python train.py --n_kv_head=2 --vocab_size=2009 --init_std_up=0.0564 --beta2=0.95 --warmup_steps=471 --decay_shape="linear" --batch_tokens=[8192, 16384] --doc_mask=true --train_tokens=88400000
Each number is 128 + 24 x the weight over its row's rms, rounded and kept within 0 to 255. Layers, rows and columns count from 0. The size above them is the row's rms in percent of the matrix's.

# layer 2 MLP up, 512x128, rms 0.2, rows 267-319, columns 64-127
size [ 90 104  97  98  91  30 123 106 108 107  96 102  39 105 118 115 103  90  85 101 117  93 101  96 101 105 112 100  98  95 111  29 114 102  50  99 100 103 105  95 112  97 100  92 117  96 104  98 104 106 110  86 105]
[[113 152 127 156 118 124  84 109 143 119 123  95 128 113 111  82  81 129  97 114  99  89 151 112  99 141 103 134 171 157 156 134 104 136 166 157 144 108 144 131  95 178 100 152 164 147 145 117 137 146 144 149 103 152 110 136 146 132 106 179 105  57 117  97]
 [157 125 125 139 128 136 176  96 113  98  92 133 122 118 189 142 130 170 132 145 122  82 144 151 171 105 132 131 155 173 107 122 144 118 150 138 147 135  86 134 112  98  94 128 132 118 187 131 136 124 149  89 127 117 133 114  69 138  99 119 154  99 138 142]
 [126 149 114 183 114 109  76 154  98 143 143  96  98 151 156  97 133  90 114 141 123 156 111 144 135 139 170 135 171 160 155 108 108 157 177 140  91 138 142 103 127 123 110 114 160 107  96 158 116 118 167 108 123 169  90 118 122 147  80  83 125 122 101 122]
 [124 137 114 101 160 171 152 111 108  99 138 127 117 125 137 145  98 120 155 149  96 147  98 159 144  54 163  82 122 107 153 135 153 114 105 137 139 123 160 128 185 146 131 154 133 101 105 140 120 138 105 155 134 127 108  75 102 163 118 129 133 142 101 135]
 [140 138 140 121 148 144 100 108 187 116 155 128 138 119 155 113 121 159 142 140 138  89 143 152 171 153  86 175 160 123 114  91 150 117 136 156 145  96 158 142 112 146 160 142 128 132 146  85 120 161 147 132 134 141 102 130 129 112 154 150 140 151 145  96]
 [105 165 124 128 109 121 108 139 173 103 120 159 110 135 157 140 129 124 102 132  96 150 149 144 104 133 152 159 128 153 147 102 140  90 124 175 118 121 111 144 161 122 158 165 184 114 163 152  83 124 141  92 165 151 114  88 133 118 147 105 135 104  84  99]
 [ 98 116 143  97 129 165 129 105 108 122 130 165 137 162 117 152 132 134 107 142 140  97 160  94 170 145 153 151 157 138  98 127 124 140 104 127 114 135 130 158 145  95 175 149 164 148 157 154 128 148 158 131  90 107 114 137 142 152  88 119 110 129 105 100]
 [176 118 129 116 106 135 111 161 146 129  94 161 115 108 111 153 117 109 136 128  91 109 125  90  81 171  87 120 113 103 125 104 164 143  76 148 149  98 138 118 105  73 165 132 121 185 115 169 116 140  84  72 103 151 126  98 135 133 132 132 145 113  89 126]
 [148 141 157 112 118 166 120 125 113 112 109  87 104 120 153 140  97 139 150  83 144 156 128 183 111 135 127 123 120 133 143  99 150 121  83 148 120 147 102 114 171 136 144 141 116 126 162 102 135 157 114 135 117 166 122 117 176 125 104 120 115 107 124 119]
 [119 181 128 165 123 106 110 167 155 113  90 175 133  93 109 144 115  73 134 146 137 140 127 123 171 133 105 114  95 127 155 114 108 143 128 133 102 158 126 132 146  99 161 148 152 127 104 134 102 125 156 123 146 125 141 144 161 136 134 123 148 118 139 110]
 [141 119 137 155 111 112 128 168 175 138 171 140 122  97 142  98 140 167 119 135  88  95 146 145 144 164 121 155 184 154 102 128 125 128 137 123 138 111 119 162 107 143 116 132 129 147 109  84 149 152 189 135 186 177 126  68 136 162 158 158 123 133 123 106]
 [108 134 141 119 144 175 141 121 133 156 147 131 103 131 151 102  92 140 115 137 127 132 131 158  79 130 141 145 164 162 169 109 130 113 124 120 160 173 134 123 105 102 108 154 143 113 143 104 151 176 148  84 151 152 161 105 130 186 120 151 113 144 138  95]
 [107 144 145 150 123 108 102  99 151 102 128 127 120 164 153 134  94 116 120 171 109 106 157 162 103 114 133 156 141 150 129 139 166 151 172 178 147 140 145 137 157 145 140 143 164 140 128 169  80 158 121 105 127 166 126 111 124 161 132 133 119 102  95 125]
 [124 154 123 138 146  98 111 164 151 102 106 165 111 132 159 113 108 153 113 125 123 133 146  90 100 157 114 141 169 124 159  85 162 157 139 143 142 155  95 109 141 116 123 139 155 127 116 128 120 148 124 121 167 154 148 113 121 132 123 175 141 168  82 161]
 [ 91 102 116 158  91 137  82 139 139 147 155  78 152 166 144 126 116  90  94 142 144 180 144 151  97 148  98 103  99 143 128 118 148 172 112 132 110 162  88 119 161 122 132 129 117  65 119 148 118 112 116 132  97 129 140 124  96 140 126 100 147 101 112 115]
 [161 115 104 109 108 121 151 141 100 127 113 148  91 104 138 161 128 114 140 132 138 111 146  92 132 143 141 151 178 106 140 138 174 165 165 163 157 110 125 139 121 121 125 105 132 103 124 148  94 126 101 109 153 117 121 117 153 167 100 118 186 135  90 142]
 [130 180 130 104  93 200 127 104 165 127 108 113 144 116 127 112 105 102 133  93 110 155 138 148 149 106 107 148  89 123 141 106 102 107  80 141 134 151 163 146 161 125 108 124 122 139 169 113 140 128 140 161  79 156  89 130 164 128 125 162 172 103 129 137]
 [152 128 125 172 168 150 134 121 128 140 109 158 167 153 106 176 126 112 168 169 163  85 119 134 146 126 134  90  95 129 153  95 173 120 136 133 117 121 130 152 122 115 143 108 130 104 105 175 139 135 138 118 143 149 146 133 107 164 165 123 138 106  84 133]
 [131 147 122 152  93 105 154  93 104 122 127 140 124 168 108  99 143 134 140 124 143 142 104 118 176 110  99 116  76 133 140 168 105 108 147 157 119 105 141 160 115 131  82 120 125  98 149 133 136 127 133 140 131 106 131 155 106 132 160 130 100 111 145 139]
 [ 52 131 116 138 112 140  98 100 140 118 123 147  72 140 135 137 111 147 121 170 137  70 153 136 106 128 154 155 116 161 140  99  99 123 131 128 148 126 139 161 144 125 148 125 138 101 130 162 120 136 119 141  90 133 114 111  91 126 109 133 117 158 133 116]
 [104 136 156 123 116 127 160  82  82 163 113 129 127 181 128 127 130 162 124 148 100 119 100 119  76 131 115  88 141 138 117 137 141 110  96 168 122 133 120 140 110 150 113  99 126 139 128 142 112 141 161  87 159 124 105 140 153 166  63 100 150 108  98 124]
 [134 159 117 166 143  89 149 129 141 135  69 161 135 111 105 114  95 173 107 119 134 119 110 119 124  97 157 134  97 128 160 124 151 131 113 140 148 133 119  93 127 102 111 192 143 152 133  96 128 125  91 137  89  69 119 120 120 110  87 141 124  91 119 153]
 [151 147 153 135 126 118  31 153 177 117 104 147 120 137 157 178  92 153 110 161 116 134 146 128 102 172 140 168 173 142 110 108 156 160 127 156 104 142 148 125 155 144 124 133 134 154 113 123 115 109 133  79 112 135 107 134 123 125 127 111 134 158 107 127]
 [158 127 104 149 140 134 128 128 127 122 116  81 133 161 137 124  84 136 138 100  68 135 150 118 104  74  78 146 111 142 148 136 144 120 143 154 164 134 122 160 100 165 167 178 160 176 141 116 107 112 112 102 142 138 137 151  82  93 137  98 191  70 144 135]
 [158 186 128 148  96 100 143  94 164 113  68 107 126 137 124 154 141  91 157 106 174 156 136 101  96 114 145 130 121 120  91 118 116  75 127 131 122 159 131 123 115  88 145 135 120 140 153  95 118  86  95 146 128 104 134 151 133 128 132 125 130 122 159  89]
 [119 119 146 121 122 129 129 171 122 130 142 123  97 141 151 154 134 110 137 102 125 165 134 159 145 100  81 109 136 125 140 149 144 156 125 137 152 130  70  92 115 163 104 121 144  80 190 135 143 146 146  95 162 169 122 101 156 162 118 146 124  99 117 140]
 [126 128 158  94 126 135 100  96 113  96 136 160 156 201 135  91 124 115 107 141  71 119  90 146 129  99 126 160 125 172 110 121 135 135 118 178 165 159 123 119 141 117 142 146 137 111 141 104 126 123 138 109 148 109  81  88 126 116 135  98 147  98 117  94]
 [158 116 111 144 114 117 131 102 152  78 133 146 127 138 151 101  98 140 164 136 135 137 145 109 138 123 123 139 121 115 121  89 138 145 167 113 142 126 107 163 143 123 134 165 157 157 144 144 127 111 143 153 163 191 116 138 135 130 153 132 125  85 122 138]
 [156 152 151 179 154 128 120 125 123 133 119 163 174  83 111 111 113 119 104 164 119  78 161  79 106 148 147 148 156 128 164 104  98 144 107 120 166 109 121 151 170 124 134 153 133 147 102 148 125 140 100 118 149 122 142 148  66 137 139 133 132 151 159  98]
 [106 140 148 118 138 136 105  88 191  90 139 137 140  90 132 147  81 117 119 130  99 129 168 129 176 142 121  99 105 106 132 123 118 132 106 168  69 130 141 140 104 135 153 174 165 174 146 100 137 122 105 104 112 149 113 148 139 145 109 148 131 108  90  78]
 [104  97 113 106 104 125 140 162  97 142 120 131 113 108 134 183  75 126  85 109 104 102 129  75 139 139 141 178 136 119 107 132 150 132 143 123 104 116  92 148 144  95 143 128 149 160 143 149 144 109 131 113 111 138 101 120 105 112  99 167 132 101 105 121]
 [118 130 112 136 115  87 135 166 184  95 113 163  92 136 157 154 102 103 125 127 103 149 130 142 153 131 133 133 132 149 158 129 162 132 139 179 126 148  89 125 177 113 142 154 162  88 118 138  93 129 134  92 146 157 137  61 140 135  96 123 158 112  95 133]
 [ 87 116 159 115 128 131 153 169 154 162 114 114 148 158 108 146 130 146 164 148 130 124 145 167  89 141 126 167 110 147 115  91 173 117 105 133 143 158 131  93 142 157 121 134 128 106 126 107 118 146 124 102 149 154 145 115 140 117 155 162 195  70 127 165]
 [137 105 125 142 146 159 115  73 162 133 114 147  98 144 149 150  87 133 187 113 124  98 122 143 112 129  90 125 134 165 144  93 143 123 124 116 140 125  91 146 118 115 171 133 138 165 183 135  95  98 108 146 147  99 132 121 116 129 161 120 165 118 150  68]
 [111 134 153 156  74 151 115 154 137 124 112 116 109 159 146 120 110 116  99 131 134 147 175 114 119 134 157 151 143 160 168 119 175 117 125 182  97 125 114 104 123 161 141 182 146 155 136 123 111 140 139 108 116 121 129 100 135 175 125 141 139  99  94 125]
 [111 101 163 149 111 105 141 147 124 172 134 138 168 120 115 160 113 144 114 112  90 140 135  79 107 142  79 104 107 156 167 110 134 163  98 145 125 129  97 135 164 111 159 111 140 115 141 116 136 114 111  73 126  94 143 128 142 104 141 128 120 116  96 122]
 [121 115 115 110 154 155 141 144 113 124 142 129 113 155 145 132 140 134 103 139 134  62 153 146 121 118 114 127  98 177 156  74 139 141  87 135 172 108  96 110 130 134 125 116 130 104 129 151  93 136  94 129 143 165 111 107  93 195 108 122 169 101 144 157]
 [102 128 166 143 126 110 167 136 130  97 111 180 149 131 126 161 102 155 137 124 139 119 143 101 132 153 125 104 158 119  94 124 158 151 129 159  85 179 108 110 106 132 162 100 140 156 111 182  81 103 151 124 150 131 118 127 148 162 132 117 151 151  95 178]
 [109 118 116 127 129 176 165 120 151 146 133 156 130 105 141 107  89 162  99 152 106 115 125 109 144 145 117 129 129 101 123 131 108 133 107 125 122  90  91 137  91 136 156 161 129 113 131  71 150  89 139 141 113 115 116 105 137 155 161 125 116  91 102  89]
 [138 118 156 171 125 114 103 124 143 114 122 111 134 161 116 156 113  52 104 136 129 126 131 106 110 148 113 108 134 162 144  51 135 147 116 136 146 128  73 155 123 137 194 126 134  83 103 131 108  95 134 127 101 130 134 154 131 137 131  95 125 108 120 106]
 [181 115 155 159 148 115 114 121 167 128 110 115  95 105 120 101 121 151 115 133 151  77 118 115 131 136 132 120 117 136 133 150 133  91 133 134 155 124 116 148 134 118 121 152 134 123 170 175 130 172  60 103 134 128 123 147  52 160 105 150 106 122 134  83]
 [170 137 142  93 124 121 142  89 149 115 117 134  92 147 149 108 135 139 151 186  98 111 145 139 102 111 106 129 114 138 160 140 116 135  77 148 182 142 131 138 172  94 147 182 120 163 143 112 128 162 112  91 128 121 158 139  85 103 120  81 144 137 149 135]
 [117 144 144 154 121 118 121 172 141 110  88 127 122  94 122 128  97 106 109 104 162 156 155 104 163 144 140 172  97 134 134  81 146 124 146 124 113 167 124 136 129 152 129 148 128 151 171 109 125 166 132 104 159 121 143 113 134  74  88 182 130 121 152 112]
 [109 126 123 113 126  79 109 178  90 127 124 132 119 138 121 104 119 123 142 139 134 143 103 132 137 153 115 121 175 140 142 119 165 153 208 116 167 143 109 107 148 143 132 141 104 139 103 171  86 136 131 135 167 184 117 141 115 146 119 140 152 102  56 131]
 [148 174 121 110 136 156  92 186 132 114 148 131 137 158 135  95 145 126 107 106  81 156 128 120 152 120  91 112 132 114 145  95 171 127 137 134 117 157 136 131 139 132 175 165 125 146 167 142 145  98  75 103 130 145 171 140 112 150 138  97 135 119 107 170]
 [109 153 173 123 111 182  79 135 124 104 163 121  92 134 107 127 136 143 113 162 134 149 165 140 155 149 126 122 129 143 101 107 133 169 124 143 119 141  98 154 141 133 161 111 125 121 143 185  56 125 154 114 122 149 111 117 143 119 110 122 117 174 100 125]
 [127 132 139 156 130  96 162 187 127 141 139 145 165 118 117  95 143 144 150 171  93  90 172 143 105  84  98 174 105 107 131 153 112 163 136 155 130 114 138 155 123 156 143 153 127 127 134 141 112 126 121 126 133 116 112 134 101  90 120  94 172 134 161 133]
 [138 122  94 135 150 103 142 140 110 143 114 187 106 112 148  81 114 135 152 119 114  93 117 113 151 134  96 157 181 168  87  92 107 126 145 130 111 142 131 140  97 124 152 164 128 192 155 144  74 114 113 164 161 122 117 161  96 154 116 117 150 144 145  94]
 [122 169 115  88 111 167  75 141 137 144 161 133  81 106 172 118 126 175 135 135 112 105 175 161 136 153  99 146 152 166 114 133 135 146 117 162 144 127 132 140 125 109 145 124 119 153 158 142  72 130 105  83  80 109 106 108 122 164 114 123 165 140 129 136]
 [134 149 120 116 119 109 171 138 134 122 142 150  81 172 150  92 111 141 159 142 140 122 127 119 163 100 161 173 162 126 137 145 113 109 112 143 133 134 125 105 129 149 139 147 134 171 179  81 116  87 142 108 123  97 100 104 114 133 127  92 107 135 144 178]
 [152 160 148 119 106 131 138 125 165 130 115 163  72 100 168  88 134 174 148 139 153 168 162 111 172 104 118 156 124 125 108 115 120 146 125 152 113 130 114  91 130 117 143 115 124 152 176 159 123  97  83 128 150 100  91 139 154 159 126 169 132 139 100 129]
 [129 118 157 147 140 150  94 149 174 104 165 133 119 136  94 130 139  91 108 162 147 104  99 122 153 101 139 108 107 179 147  84  87 109 148 124 132 113 110 137 124  85 126 146 147 181 100 139 119 146 144 107 120 149 113 137 123 113  89 123 161 158 134 125]
 [145 152 160 114  97 113 123  95 141 135 156 131 129 106 129 132 154 142  86 121  79 161 137  96 165 110 115 167 166 138  89 151 140 148 146 165 111  87 125 110 176 147 179  95 149 131  95 124 139 112 163 112 156 173  96 137 116 113 100 159 122 142 130 111]]
# layer 2 MLP down (transposed), 512x128, rms 0.196, rows 267-318, columns 64-127
size [ 93  99  95  98  91 584 111  97 100 107  93  96  43 102 107 103  97  94  88  95 109  94  96  99  94  96 107 102  95  96 103  26 110  94  52  97  95  98  96  87 110  95  94  91 105  91 104  95  99 105  96  91]
[[114 116 145 145 129 130 133 112 126 127 136 119 153 150 156 131 153 116 116 145 114 108 127 144 116 149 135 135 105 181 103 113 170 122 153  95 156 126 183  98  62 116 161 118 120 132 102 115  82 122 118 157 146 145 129 127 108 149 163 166 124 136 164 160]
 [131 121 112 125 158 126 165 135 114 112 124 173 161 144 146  93 110 122  97 137 102 120 144  82 109 117 138 123 125 100 106 130 129 149 143 127  96 159 102 133 129 154 140 144  76 170  91  95 147 118 101 126 141  90 104  85 134 162 108 147 122 114  97 141]
 [113 108 156 149  99 169 121  93 129 120 124 123 125 177 122 101  61 129 122  99  88 116 114  91 118 147 137 164 189 103 183  75 120 142 120 119 114  89 133 100 104 113 186 110 120 120  99 144 148 192 118 148  93 158 123 122 136 141 135 112 139 137 117 118]
 [ 85 101 102  87 161 160  81 146 119  95 107 108  88 140 104 107 108 123 143 179 153 154 113 127 126 169 143 155 160 133 139 135 158 149 143 152 107 116 134 121 136 133 134 108 127 138 103 114 127 116 163 136 109 130 103 139 100 131 120 114 149 160 117 146]
 [142 156 119 139 153 125 131 101  98  99 140 134 145 131 123 125  75 106 116 137 169  88 104  75 176 174 133 157 170 121 120 152 139  94 121 134 119 121 119 130 111 171 164 133 139  98 109 144 110 116 123 101 113 137 164  87 142 122 155 147 171 163 105 135]
 [128 128 101  47 150 129 134 129 128 129 152 128 127 103 128 127 127 113 127 127 197 127 162 127 128 128 128 127 103 176 172 128 151 128 129 139 126 119 161  88 135 129 124 110 145 130 106 151 132 148 127  98  69 131  59 201 128 127 129 128  58 131 123 127]
 [127 137 155 102 132 168 137 146 117 143 121 138 131 106 102  82 143 159 121 103 104 141 146 215 146 162 136 129 119 131 147  92  88 130 114 134 149 110 113 146  86 108  89 162 125 125 166 119 131 117 141 126  93 153 141 109  95 136 117 145 110 113 110 140]
 [167 122 149 133 144 135 132  96 125 153 150 134 129 154 152 103 132 158 144 155  98 110 110 186 126 124 120 144 172 174 123 153 117  90 105 117 114 153 179 123 108 150 159 134 154 142 107  99 126 143 135  88 109 156 117  83 132 156 144 152 160 134 107 142]
 [154 108 113 164 130 126 155 118 141 138 130 147 123 147 135 105 108 103 147  98 145 139 119  76 126 191 110 113 116 123 147 127 114 119  81 141  97 106 147 151 113  69 126 121 144 161  85 133  98 126 153  90 112 164 163 168 158 168  99 131 147 120 140 179]
 [123 153 147 117 151 112 156  89 176 115 136 136 107 141  97 109  82 140 133 134 111 149 157 103 116 157 140 144 133 100 145 149 152 136 137 129 126 110 144  91 133 156 138 156 128 122 125 112 119 116 125 106  97 134 124  94 137 146 173 107 111  79 120 133]
 [173 129 147 123 171 122 190  97 129 132 151 136 138 107 123 125 141 109 126 107 119  96 151 122 135 131 155 101 142 128  97 177 114  79  84 143 146 133 112 123 170 151 181  94 132 116 156 123  74 141 122 106 120 116 112 134 120 126 118 141 135 125 132 130]
 [169  84 116 133 168 156 123  94 110 163 190  97  87 127 130 133 181 151 145 154  89 115 116 131 161 125 169 120 148  54 132  73  84 113 140 117 114 128 138 132 126 161 134 129 149 154 115 135 131 147 112 142  86 127 162 111 117 164 143 151 152 156 151 126]
 [135 162 115 136 118 132 144 113 130 132 152 177 182 152  98 155 208 117 119 142 120 125  82 115 127 125 159 153 119 143 114  96 154 152 136 126 108 102 132 105 103 156 171 124  75 125 157 100 115 139 133 140 134 108 158 113 136 168 110 160 112 140 113 115]
 [124 142 120 155 141 109 174 108 140 150 140 155 138 109 207 139 140 100 138 105  87 164 158 119 165 104 117 127 134 166 107 120 104  74 133 142  95  96 146 103 143 116 130  74 171 152 132 130 117 143 151 122 120 127 158 117 129 127 135 121 129 148 158 162]
 [135 104 179 122 144 110 138 123 123 112 108 135 124  89 138 147 136 142 123 112 136 100 173 150 103 109 126 129 130 150 129 124 120  68 142 150 159 124 152 107 117 119 160  91 163 120  94  85 126 102 135 135 134 118 149 126 132 151 124 126 136 143 150 172]
 [123 139 124  79 141 134 149 110 118 120 127 102 109  93 106 165  99 126 108 101 139  81 146  98  90 142 148 155 117 110 131 144 110  92 123 148 109 122  93 138 121 137 149 110 134 148 129 154 142 113 105 128  88 177 170 107 158 132 144 130 148 126 133 154]
 [159  81 146 150  81 167 123 153 130  93 126  89 151 104 133 119 107 159 141  89 133 138 135 139 119 158 187 132 172 137 133 113 107 141  90 118 158 118 163 138 100 158 179 101 128 126  86 142 147 118 114 145 144 132 141 104 145 140 152 129  74  98  91 168]
 [122 149 143 119 146 137  81 122 101 146 133 142 150 123 129 104 114 112 132 134 134 142  94 149 104 131  92 122 117 139 124 132 174 113 147 129 137 108 168 180 152 123 144 105 134 139 124 123 146 112 133 126 159 163 134 142 111 116 124 138  93 113 130 115]
 [128  97  88 160 120 164 144 105 115 128 140 147 119 139 164 127 118 149 125 168 116 115 167 126 114 128 100 102 162 141 136 136 132 109 134 138 145 113 129 111 121 139 142 142 102 140 132 143 144  92 126 158 126 158 129  82 109 149 158 146 167 128  77 111]
 [114  88 158 166 125 168 124  90 136 152 122 170 129 132 133 119 123 157 126 119 117  80 128 139  99 150 176 146 142 111 119 124 119 102 128 150 128  94 189 125  95 155 113 148 166 123 141 118 128 108 130 134 136 141 106 119 154 135 130 119 182 157  96 162]
 [ 92 158  87 120 123 159 160 107 154  65  96 136 123 108 122 147 128 112 139 153  94 109 131  70 166 133 118 167 156 149 125  87 132 135 140 109 132 147 119 130 146 122 133 126 139 109 134 139 124 119 109 112 144  98 115 154 170 119 131 121 172 118 127  93]
 [136  93 131 131  74 116 163 131 122 110 142  88 150  94 140 116 110 133 122  69  75  95 111  97 126 119 114 150 150 103 148 132 116 117 142 158 138 115 148 112 144 157 128 128 157 125 151 106 109 115 144 172 181  95 175 113 147  79 147 125 155 135 156 121]
 [176 109 110  84 158 142 137 113 147 133 130  95 121  92 110 103 121 162 119 136 161 136 129 136 134 138 159 121 154 122 131 120  79 120 160 146 136 170 148 165 120 176 174 124 135 136  97 135 119 125 144 118 121 151 176 114 113 152 103 149 127 106 149  95]
 [152 103 165 113  86 148 122  53 134 172 104 128 110 111 119 128 105 129  91 133 128 108 129 171 120 114 149 160 131 154 115 138 110 125 114 121 153 116 142  88 108 146 130 115 112 126 107 144 163 123 124 139 111 130 106 117 121 144  94 117 181 154 116 155]
 [182 142 128 160 107 129 137 145 142 164  78 103 150 121 128 143 117 149 154 135 120  99 146 133 102 119 144 158 146 143 125 143 103 108 136 106  56 119 128 122 120 163 166 128 157  94  62 145 134 137 109 137 103 150 116 108 120 158  85 126 146 118 104 138]
 [171 107 114  89  64 167  81 117 152 148  87 106 158 148 125 126 124 128 148 139 129 122 133  79 108 133 124 137 143 141 139 125 114 140 127 123 117  96 140 109  79 175 167 124 107 165  96 147 121 135 122 177 113 117 142 137 108 154 164 134 156 142  96 153]
 [166  99 120 131 139 112 121 107 121 161 121 174 127 130  90 137 135 116 186 147 142 106  98 133 154 155 130 129 134  88 114 133 148 121 121 153 135 148 146 126  93 109 134 132 140 200 116  90 142 136 106 111 111 110 104  90 119 119 129 162 106 147 116 135]
 [109 137 107 117 176 130 115 147 176 149 120 103  87 104 147 115 134 138 128 162 165 102 121 148 122 107 162 108 119 134 126 135  95 170 114  96  84 122 104 128 131  89  98 159 129 145 126 130 123 136  80 136 142 133 130 119 131 164 153 136 170 119 153 125]
 [174  93 187 127 118 144 135 110 126 143 135 113 152 117 104 130 142  85 146 151 110 149 129 126 121 137 135 109 143 133 130 148 144 132  84 114 141 120 149 161 118 165 128 139 112 115  67  86  93 144  79 131 112 147 119 132 122 148 121 168 138 140 115 123]
 [148 139 148 155 123 169 122 107 149 118 158 131 116 141 166 149 127 121 113 153 111  98 107 102 125 143 132 161 144 171 122 124  85 121 126  96 118 123 136 113 100 194 157 159 127 124 120 146 101 145 117 152 159 194 101 103 132 121 146 132 173 157 136 120]
 [145 128 119 139  94 160 159 119  51  99 133 122 114 133  94 128  99 111 148 121 115 117 152 136 152 143 141 139 137 122 137 156 118  83 128 150 139  94 118  84  82 142 144 136 134 106 124 160 127 114 136 160 127 156 128  83 148  89 113 137 152 159  98 180]
 [150 145 133 125  93 128  92 166 167  90 119 109 134  80 118  84 119 131  82 136 114 128 142 147 101  90  63 104 112 135 127 108 132 103 159 170 133 124 122 144 152  87 116 132 119 126 132 107  77 131 107 147  61 102 119 141 150 129 107 107 111  93 146  96]
 [114 157 119 180 129 164 142  75  85 107 133 100 129 113 131 153 114 126 128  87 100 173 100 146 156 110 107 128 151 128 154  99 186 130 126 114 167  86 145 154  95 114 158 102 131 107 152 138 139 172 127 153 170 191 127 136 113  97 145 108 128 151 106 123]
 [162 114 138 130 138 129 130 125 122 109 119 130 118 127 145  99 141  89 167 117 179 156 119 136 117 144 137  99 134 103 132 150 140  88 107  94 206  97 123 130 113 140 152 159 113 126 100  87 155 109 108 135  75 165 126 135 116 150 133 106 160  88 109 141]
 [122 106 136 101 124 103 152 136 134  99 181 120 152 127 113 147 129 118 109 147 159 117 155  78 122 141 141 170 171 138 116 116 108  95 126 133 129 138 193 164 129 134  84 127 114 128 148 142 125 143 103 148  89 151 116 163 113 123 145  92 104 103 126 119]
 [160 110 127  92 138 171 167  64 133 146 136 115  76  88 110 136 113 169 140  78 105 120 154 133 136 107 143 146 145 116 129 158 113 123 113 112 115  81 143 134 131 154 175 125 112 161  93 118 126 139 115 122 150 106 140 116  98 130  88 146  94 113 127 150]
 [114 103 146 118 119 168 118 122 131 107 124 125 160 109 123 128 130  79 156 109  78 173 137 119  76 132 171 127 103 141 117 161 110 119 132 130 141 146 114 143 109 148 146 129 135 129  88 107 118 163  84 104 152 128 120  85 126  96 134 139 133 122 123 134]
 [154 155 128 104 123 145 151  92 125 106 134  81 122 106 133 159 107 145 139 180 113 113 105 109 104 140 175 138  90  85 133 138 148 123 153 186  89 146 112 108 105 127 102 118 145 113 151 127 190 127 117 126 114 174 142  71 150 116 137 121 146 127 125 136]
 [108  66 124 110 154 165 160 119 118 136 138 104 164 128 106 145 135 111 130 130  65 146 158  97 136 157 132 101 151 118  98 129 126  89 158 146 176 143 116  87 140 119 145 126  91 123 146 170  94 115 107 127 174 148 149 131 176 103 146 108  97 127 148 157]
 [ 92 143 122  90 142 121 172 116 135 117 126  77  78 135 105 114  92 145 130 102 139 108 138 118 105 140 132 156 126 146 137 137 143 132  76 158 131 126 164 136  98 156 138 122 170 104 119 117  81 152 164 143 138 115 153 102 103 143 172  93  94 130 109 158]
 [145 114 156 110 140 137 105  92 133 127 144 148  96  76 176 118 141 128 109  89 112  70 119 106 156 124 119 109 142 104  99 146  77  94 120 152 140 136 145 129 152 154 162 164 115  90 128 116 154 173 145 103 129 155 120  85 124 135 111 161 128 128 112 185]
 [142 124 151 150 116 104 115 118 119 106 112 127 127 119  99 151 146 111  95 117 119 128 121 124 115 173  98 141  52 164 101 156 106  93 120 137 116 128 122  74 111 121 135 139 112 134 107 126 144 133 138 125 113 145 148 111 156 114 104 118 152 138 118 136]
 [151  95 108 134  95 130 127 126 154 146 125  79 124 123 113 170 106 162 118 137 159 132 117 135 126  85 190 122  95 172 112 175  98 138 117 127 116 150 170 143  99  91 113 143 128 154 103 133 110 171 119 107  98 143  48 126 111 173 146 122 143  91 117 129]
 [158  82 174 118  95 163 131  92 101 129 104 142 125 166 165 129 111 146  86 154 146 129  95 119 158 113 152 139 125 160 162 101 103 108 113 101 115 114 118 150 114 133 120 116 158 151  98 170 131 168 145 174 130 134 101 133  83 158 186 103 148 132 117 160]
 [152 170 132 137 145 139 121 148 119 149 139 119 140 120 157  91 133 170  95 144 110 177 120 127 121 147 126 134  75 127 107 100 117 124 147  78 139 112 151 119 137 129 166  95 114 151 108 168 148 126 131 138 153 133  90  88 125 161 151 125 146 107  85  91]
 [ 88 146 142  60 139 147  94 121 131 156 132 102 136 163  88 123 121  87 158 100 131 104 135  58 129 116 153 129 131 105 142 117 125 111 156 105 167 134 180 157 130  79 134 114 150 129 167  87 105 127 146 121 145 127 145 145 110  73 126 148 109 111 165 151]
 [157 147 134  82  98  84 128 110 157 119 118 108 100  98 139 162 128 142  86 130 153  76 115  99 143 148  93 141  90  83 129 146 140 122  98 164 105 139 156  93 127 145 137 125 131 155  95 149 104 158  89 125 144 106 127 138 113  98 116 115 107 138 130 150]
 [120 180 127 103 103 167  91 106 102 133 112  72 151 140  98 121  85  98 117 163 146 135 101 115 149 123 118 149 130 100 110 128 133 135 151  66 125 113 110 161 130 118 142 165 153 183 118 162 112  69 156  90 113 107 149 114 113 158 119 108 119 116 111 144]
 [125 142 144  92 109 131 134 134 142 138 141 122 116  74 119  87 111 123 122 112 134 167 135 112  66 155 139 138 108 156  88 144  74  62 148 126  87  93 147 125 124 127 152 109 137 124 109 135 120 117 152  82 119 149 162 128 133 127 137 177 120 145 165 124]
 [184  85 140 122 131 151 105 150 108 122  96  96 132 131 124 116 167 139  79 102  65 124 152 109 141 120 117 105 151 145  96 163  93 150 137 149 148 133 130 117  74 162 118 122 124 148 126  98 151 161 152 144 109 121 127 120 114 119 153 132  87 147 126  90]
 [128 103 115 120 150 137 147 121 143 123  93 117 165  84 118 123  89 140  93 104 106 124 109 142 136 159 194 166 160 123 144 134  92 115  57 104 126 103 142 148 123 112 162 118 125 114  77 147  85 119 128 108 146 118 128 105 116 145 154 120 165  85 145 154]
 [127 144 155 139 101 161 144 126 133 154 118 163 132  85 116 155 122 132 135 114 121 108 187 162 110 131 180 160 123 113 181 109 110 164 126 117 144 132 180 114 182 173 154 123 134 155 151 176 102 144 152 120 124 120 132 113 138 139 111 105 161 126 108 166]]